config = dict(
    n_layer=9,
    d_model=256,
    n_head=4,
    n_kv_head=4,
    head_dim=64,
    d_mlp=1024,
    vocab_size=827,
    activation='squared_relu',
    norm='rmsnorm',
    norm_place='pre',
    norm_eps=1e-06,
    positions='rope',
    rope_base=1020.0,
    rope_fraction=0.5,
    qk_norm=True,
    attn_scale=0.191,
    bias='none',
    tie_embeddings=False,
    parallel_block=False,
    extras=['some layers without attention', 'paired heads', 'shifted keys', 'gated attention', 'a norm on each head', 'capped logits'],
    init='normal',
    init_std_qkv=0.0289,
    init_std_o=0.0,
    init_std_up=0.0289,
    init_std_down=0.0,
    optimizer='adamw',
    lr=0.00149,
    beta1=0.9,
    beta2=0.95,
    weight_decay=0.082,
    lr_head=0.00786,
    grad_clip=1.0,
    warmup_steps=213,
    schedule='wsd',
    decay_fraction=0.835,
    decay_shape='linear',
    final_lr_fraction=0.0,
    batch_tokens=[32768, 65536, 98304],
    seq_len=512,
    doc_mask=True,
    train_tokens=559600000,
    steps=8548,
    dataset='wikipedia_en',
)
Each number is 50 + 15 x the weight over its row's rms, rounded and kept within 0 to 99. Layers, rows and columns count from 0. The size before them is the row's rms in percent of the matrix's.

# layer 2 MLP down, 256x1024, rms 0.0911, rows 0-12, columns 0-255
104:57 37 38 59 30 69 57 57 73 61 43 47 67 40 44 64 61 58 40 54 42 68 41 70 69 61 75 40 29 48 49 23 41 36 69 87 61 54 37 40 55 73 43 74 74 36 32 47 58 58 46 25 58 51 48 58 68 56 53 62 20 19 46 29 78 52 65 44 22 33 65 62 78 49 62 80 37 35 55 31 40 55 39 59 62 43 21 55 13 58 62 29 47 51 38 50 46 45 56 56 35 70 03 45 79 67 32 78 39 42 64 58 30 22 39 65 56 41 82 70 45 79 46 49 49 30 29 57 56 64 59 69 71 55 61 31 64 51 43 73 58 77 48 46 53 72 58 68 47 53 47 82 69 33 43 69 53 70 52 40 50 49 61 75 68 47 38 56 47 46 16 29 27 72 60 39 90 51 45 40 37 18 52 56 71 40 42 51 30 67 43 60 47 43 62 67 65 53 36 84 73 27 40 32 39 03 62 64 50 78 71 31 57 34 63 44 56 52 52 65 44 69 50 70 53 37 32 65 26 36 38 51 45 70 67 36 54 55 51 66 52 56 57 61 43 53 61 64 53 62 40 35 71 37 49 29
092:35 53 31 59 54 60 70 40 39 59 42 34 49 37 84 30 31 40 10 68 38 80 59 65 52 37 66 55 53 34 50 26 57 65 38 51 54 39 31 21 40 78 75 43 53 61 33 39 44 32 45 65 51 61 41 40 51 59 57 63 45 49 38 56 82 59 44 75 66 75 69 57 53 63 41 85 54 45 36 75 56 46 25 09 66 44 72 47 38 62 55 76 50 51 39 37 78 43 27 40 55 41 52 49 68 23 60 36 54 35 45 60 48 59 55 57 64 67 50 50 64 37 53 33 63 33 64 76 64 37 70 88 52 58 37 47 58 31 50 60 57 45 43 37 56 51 45 62 79 40 63 43 57 67 77 40 12 63 35 38 72 60 56 47 25 46 34 51 68 59 44 55 82 73 63 24 40 53 52 29 19 49 47 35 46 37 48 49 31 40 38 61 51 37 56 45 59 51 41 37 39 54 48 35 27 61 53 53 56 39 55 51 48 48 30 40 68 28 45 31 40 33 64 24 37 66 55 75 33 55 49 34 35 38 28 37 23 28 48 42 51 42 58 71 38 35 87 34 52 28 62 42 39 44 50 44
097:35 46 33 55 52 87 47 60 63 49 43 60 69 44 63 18 44 43 37 45 58 59 34 34 41 57 43 61 56 51 47 56 49 35 42 63 26 62 31 47 77 44 48 69 24 63 39 48 55 45 29 60 47 58 60 48 52 54 52 54 50 49 79 25 49 60 48 48 55 48 43 55 43 21 66 73 33 50 58 45 55 50 42 55 46 47 64 41 59 16 37 43 52 67 67 13 33 40 86 62 93 51 53 52 59 24 45 46 72 77 43 57 56 41 49 55 75 40 42 30 53 62 33 78 33 63 49 39 55 40 28 29 51 32 75 51 39 58 61 62 63 65 52 52 20 43 40 97 65 61 51 63 44 44 47 66 31 57 51 46 83 41 64 54 53 51 59 64 58 54 59 44 83 47 47 54 61 45 53 41 41 54 19 58 38 43 48 49 39 45 41 21 35 58 71 51 58 33 55 59 71 54 61 35 73 56 70 59 21 46 31 24 18 42 42 48 48 63 44 52 22 51 40 28 67 46 73 68 30 43 84 52 87 50 55 78 55 52 50 59 50 66 61 27 63 56 39 48 52 65 29 28 50 48 53 42
098:53 64 47 44 38 38 41 51 54 24 68 42 12 82 63 66 81 42 94 57 49 54 42 32 31 52 62 43 44 37 50 55 33 70 71 18 44 34 57 69 57 54 49 54 53 57 29 41 54 46 28 74 44 56 51 20 58 37 53 52 42 34 39 61 59 44 27 28 39 57 52 34 50 68 52 62 41 25 42 45 54 53 57 30 46 43 29 08 45 54 44 44 49 54 46 62 17 63 34 43 76 29 43 28 31 54 54 48 74 44 65 68 40 49 35 30 16 50 51 08 59 34 64 39 48 32 19 60 58 60 41 42 13 54 53 57 46 31 32 22 62 19 26 37 13 44 58 37 48 33 70 25 48 33 49 67 37 40 40 30 50 42 31 13 44 50 58 41 34 72 30 41 36 43 59 69 23 17 52 70 45 67 69 51 48 55 49 50 44 43 51 42 50 35 69 12 50 44 63 27 22 57 50 55 54 50 55 72 54 32 60 60 66 43 47 67 60 47 60 32 31 71 60 24 34 45 64 38 20 46 41 52 53 27 44 41 48 49 46 30 49 44 76 45 33 64 62 26 48 56 33 72 29 30 35 56
098:54 63 74 65 42 48 56 59 34 51 77 61 54 37 05 48 67 52 27 58 77 62 43 76 58 60 60 72 32 41 51 02 42 57 59 63 58 54 70 66 41 74 45 26 23 61 51 23 53 41 64 43 68 69 89 38 76 29 24 45 58 74 47 71 56 41 43 73 48 57 66 64 78 69 64 48 59 51 50 78 19 48 50 38 63 46 24 54 67 55 87 65 50 27 63 45 56 37 38 49 26 37 55 43 56 52 43 37 55 05 44 45 21 47 43 46 42 22 63 69 46 40 89 39 50 48 42 55 61 53 46 54 45 52 49 58 38 54 63 54 47 64 55 44 52 52 52 49 71 42 44 37 60 49 48 39 63 64 38 53 36 29 46 84 49 51 30 64 59 64 73 36 58 43 47 24 53 39 39 64 61 57 56 30 53 46 53 45 49 53 51 75 52 58 58 62 42 91 49 49 63 83 33 64 67 42 58 67 59 35 83 37 65 59 76 66 65 37 43 45 12 55 48 39 41 48 58 61 54 56 29 70 59 43 16 65 75 37 49 41 48 37 51 44 51 48 63 69 49 50 51 21 48 38 70 37
098:41 55 38 52 55 59 50 52 52 55 40 45 65 50 59 45 62 57 18 55 52 61 32 55 46 51 34 67 54 28 48 57 55 37 39 73 40 64 40 26 46 44 57 19 34 53 69 61 60 69 50 60 19 40 11 50 37 46 53 53 35 63 65 44 36 72 53 72 36 30 25 61 21 45 67 87 46 37 42 32 55 47 44 53 47 47 51 65 50 61 51 60 51 71 50 27 52 44 56 51 27 65 68 49 63 38 73 28 59 42 13 71 67 32 57 40 52 58 51 50 33 69 58 57 41 35 50 56 94 51 55 54 80 29 60 44 53 52 67 52 51 60 57 59 68 68 56 55 45 58 57 81 42 28 85 58 53 41 43 49 67 62 44 77 73 50 34 60 45 34 61 50 79 54 56 67 65 49 50 45 69 49 51 64 53 62 52 46 71 54 39 69 41 56 52 67 27 33 72 66 60 68 45 50 23 25 27 77 67 81 21 46 43 49 56 31 59 52 34 58 81 47 62 32 77 67 19 56 60 23 60 46 99 56 21 62 60 41 57 49 50 36 41 25 70 35 43 57 52 22 58 76 72 46 49 43
095:55 18 88 67 32 67 26 50 66 65 69 43 44 38 51 77 46 69 55 54 75 29 46 20 75 56 33 46 24 47 54 58 32 64 53 54 78 59 46 11 41 59 58 70 63 44 33 65 57 55 61 47 52 65 66 55 51 42 38 69 46 51 73 68 48 64 91 66 37 46 62 49 74 73 63 54 46 48 61 25 45 51 62 72 46 36 43 38 69 64 62 54 46 71 67 45 63 74 55 65 88 62 55 45 51 44 49 54 68 55 63 61 75 49 56 45 54 59 59 39 55 70 62 52 56 49 70 35 45 47 67 47 58 66 57 47 40 60 61 67 47 50 58 65 57 61 72 51 49 71 76 66 65 64 44 37 68 50 30 47 68 38 33 77 49 51 77 57 45 71 73 50 52 50 51 74 99 43 77 39 59 56 30 60 66 58 48 48 58 57 31 49 59 40 40 62 37 53 30 90 49 43 34 60 55 95 28 55 80 65 98 51 71 55 55 58 29 53 63 28 57 90 71 82 83 41 52 82 64 52 64 60 57 51 36 74 41 71 53 57 48 48 70 99 51 66 36 49 42 72 79 52 69 54 50 59
087:37 71 51 77 48 52 52 43 45 62 27 56 56 50 52 37 54 52 56 59 92 85 62 66 41 65 40 47 62 41 50 67 58 47 50 61 15 54 75 56 59 43 41 59 66 67 85 68 50 60 24 34 52 45 49 79 46 35 56 36 55 62 32 73 41 78 40 40 66 51 55 45 57 35 50 47 65 71 57 48 43 49 30 76 59 43 55 65 60 76 30 51 49 54 46 65 72 62 53 31 63 65 40 65 80 49 35 50 34 38 73 69 57 59 57 46 52 49 78 46 88 62 26 47 82 22 67 66 63 63 64 26 60 52 63 73 33 61 55 53 66 59 48 78 66 76 51 33 28 46 75 67 49 53 48 59 62 79 53 75 53 65 78 47 70 52 49 37 41 52 52 66 39 76 47 64 51 37 30 61 42 65 95 63 47 52 46 50 65 37 38 45 63 36 49 53 55 46 37 60 45 60 55 81 27 24 82 58 54 62 63 90 45 57 61 64 70 65 38 52 26 77 51 73 48 59 34 69 69 65 48 70 52 41 45 52 51 61 54 64 46 23 46 49 42 34 48 59 42 54 63 35 74 65 56 64
103:67 68 37 37 39 45 53 42 55 39 48 66 14 34 64 28 50 31 87 58 51 51 47 56 39 54 40 61 69 70 48 59 58 37 56 06 58 21 64 37 38 34 39 66 42 54 53 44 20 54 27 64 63 54 47 36 79 53 58 42 48 60 36 57 49 41 50 58 49 48 60 68 64 40 49 68 54 42 45 51 27 43 49 39 63 48 57 81 43 37 51 55 50 41 59 59 91 57 77 41 40 21 63 71 66 69 54 40 47 42 62 70 40 59 64 63 47 31 36 78 36 16 28 23 69 69 43 56 51 55 63 61 13 44 41 56 50 39 63 16 51 05 26 18 60 63 61 58 51 44 41 21 74 61 65 40 66 50 42 53 55 57 61 36 53 49 25 79 63 23 53 46 38 57 62 81 09 29 39 74 52 49 16 22 67 60 53 50 52 48 44 39 64 46 54 17 49 49 52 32 08 50 72 60 38 25 64 57 38 25 47 52 61 45 65 85 71 64 38 36 13 50 51 53 71 70 36 48 50 38 42 43 42 49 60 44 34 62 51 49 52 60 48 44 48 45 47 40 61 45 53 43 39 35 54 47
094:62 36 45 42 39 26 26 44 47 50 76 64 48 43 61 48 44 41 12 56 72 62 35 41 53 63 31 25 45 20 51 49 50 55 71 59 45 56 46 61 49 49 65 59 48 41 54 46 56 46 73 66 49 48 73 58 49 56 40 71 43 54 60 33 34 47 51 45 68 43 63 45 52 67 38 42 34 44 39 53 64 51 64 44 39 09 65 40 40 57 75 47 48 64 60 66 61 18 24 44 56 54 59 35 62 32 34 38 75 54 44 75 38 13 36 50 42 43 45 68 62 64 77 44 55 64 56 54 39 57 71 65 45 60 46 63 44 43 43 57 51 48 48 37 61 40 73 33 13 42 49 43 61 50 59 47 70 62 57 64 33 47 56 69 43 53 58 40 29 67 29 46 66 48 63 99 57 63 64 45 48 35 28 52 61 30 50 51 50 42 52 59 34 44 76 41 32 48 27 46 56 76 38 26 45 53 02 37 41 51 79 41 51 62 60 52 60 30 47 04 29 54 56 58 49 50 73 74 43 45 28 48 72 65 38 49 49 20 51 43 50 26 55 61 57 54 06 53 38 32 49 59 50 44 47 35
080:54 33 57 45 62 46 32 32 54 69 19 61 61 45 42 40 52 50 50 30 47 66 30 21 69 50 33 24 32 49 49 51 59 36 16 38 21 32 54 54 47 63 65 60 43 68 51 35 34 22 46 50 45 50 40 46 53 23 84 79 41 40 62 16 83 52 34 51 87 21 28 75 48 66 48 59 45 18 46 65 50 45 53 22 41 51 72 71 58 23 34 80 50 34 50 19 66 40 63 64 22 53 38 41 84 51 61 47 71 59 39 56 64 61 70 53 54 34 44 47 49 56 55 39 49 42 41 31 56 40 41 55 45 42 32 53 51 16 43 51 72 59 41 64 50 53 42 46 42 29 09 48 64 57 49 44 42 49 27 68 42 46 27 51 48 48 68 70 44 47 45 49 80 44 70 30 43 67 68 32 25 21 30 51 31 46 48 54 64 52 56 40 28 50 59 64 63 51 56 42 59 50 50 25 44 66 45 36 41 46 18 43 42 42 61 49 53 39 30 54 19 47 61 44 65 44 30 76 13 44 92 41 26 55 36 52 66 50 45 48 49 45 51 52 62 33 66 41 63 54 25 79 39 78 58 44
093:55 25 55 34 84 57 34 19 63 58 35 61 39 55 58 55 49 39 57 74 38 45 47 59 38 46 51 47 66 49 49 49 98 51 52 58 52 39 78 70 45 48 82 40 56 37 76 53 52 53 53 92 52 35 68 48 59 36 49 48 32 80 43 40 72 38 53 39 46 33 29 48 52 48 37 59 54 06 53 59 41 58 90 63 57 43 68 52 59 52 35 64 48 44 46 76 47 53 49 47 35 52 63 60 47 36 57 47 67 70 49 24 22 49 69 39 33 27 64 41 51 43 40 75 49 64 40 66 80 56 47 50 34 48 56 83 49 71 46 52 48 65 35 53 15 40 40 71 46 47 58 54 26 54 70 68 40 45 25 39 48 74 29 48 51 51 37 78 43 62 22 35 61 40 72 52 59 50 50 20 34 58 58 17 75 35 54 49 34 22 50 50 53 35 59 52 63 57 54 54 69 29 61 56 70 53 71 66 21 57 46 72 39 63 57 45 68 29 49 77 54 37 69 37 69 49 55 61 43 26 47 48 35 46 29 66 68 65 44 27 49 51 44 39 30 45 51 50 61 66 40 64 45 40 56 41
098:51 54 44 52 38 64 43 60 69 67 75 57 52 58 59 61 54 40 59 58 48 76 21 49 71 52 44 69 39 40 50 64 57 70 45 55 45 58 43 32 31 36 39 56 54 30 67 75 51 35 34 57 36 40 65 56 28 34 61 47 48 65 69 34 49 58 44 59 69 32 39 39 53 64 59 35 20 56 40 32 52 51 55 63 76 49 70 37 70 46 40 67 52 44 70 51 63 54 40 03 46 35 44 75 46 47 33 67 66 40 46 68 53 52 50 49 64 57 53 27 59 58 33 50 52 68 34 25 58 38 55 63 60 54 31 74 41 70 38 62 43 70 49 66 51 80 08 34 47 46 61 45 28 44 83 51 18 29 57 55 66 43 68 43 69 49 50 59 75 44 51 65 67 42 36 56 49 62 31 33 63 49 75 39 45 43 52 49 53 41 61 42 55 82 74 59 49 62 45 43 51 82 33 49 50 44 63 54 57 39 41 32 62 30 63 61 54 33 52 37 37 49 43 51 57 26 37 52 58 47 12 35 65 59 39 56 52 37 49 64 54 48 65 60 26 52 46 44 38 40 39 48 50 63 57 64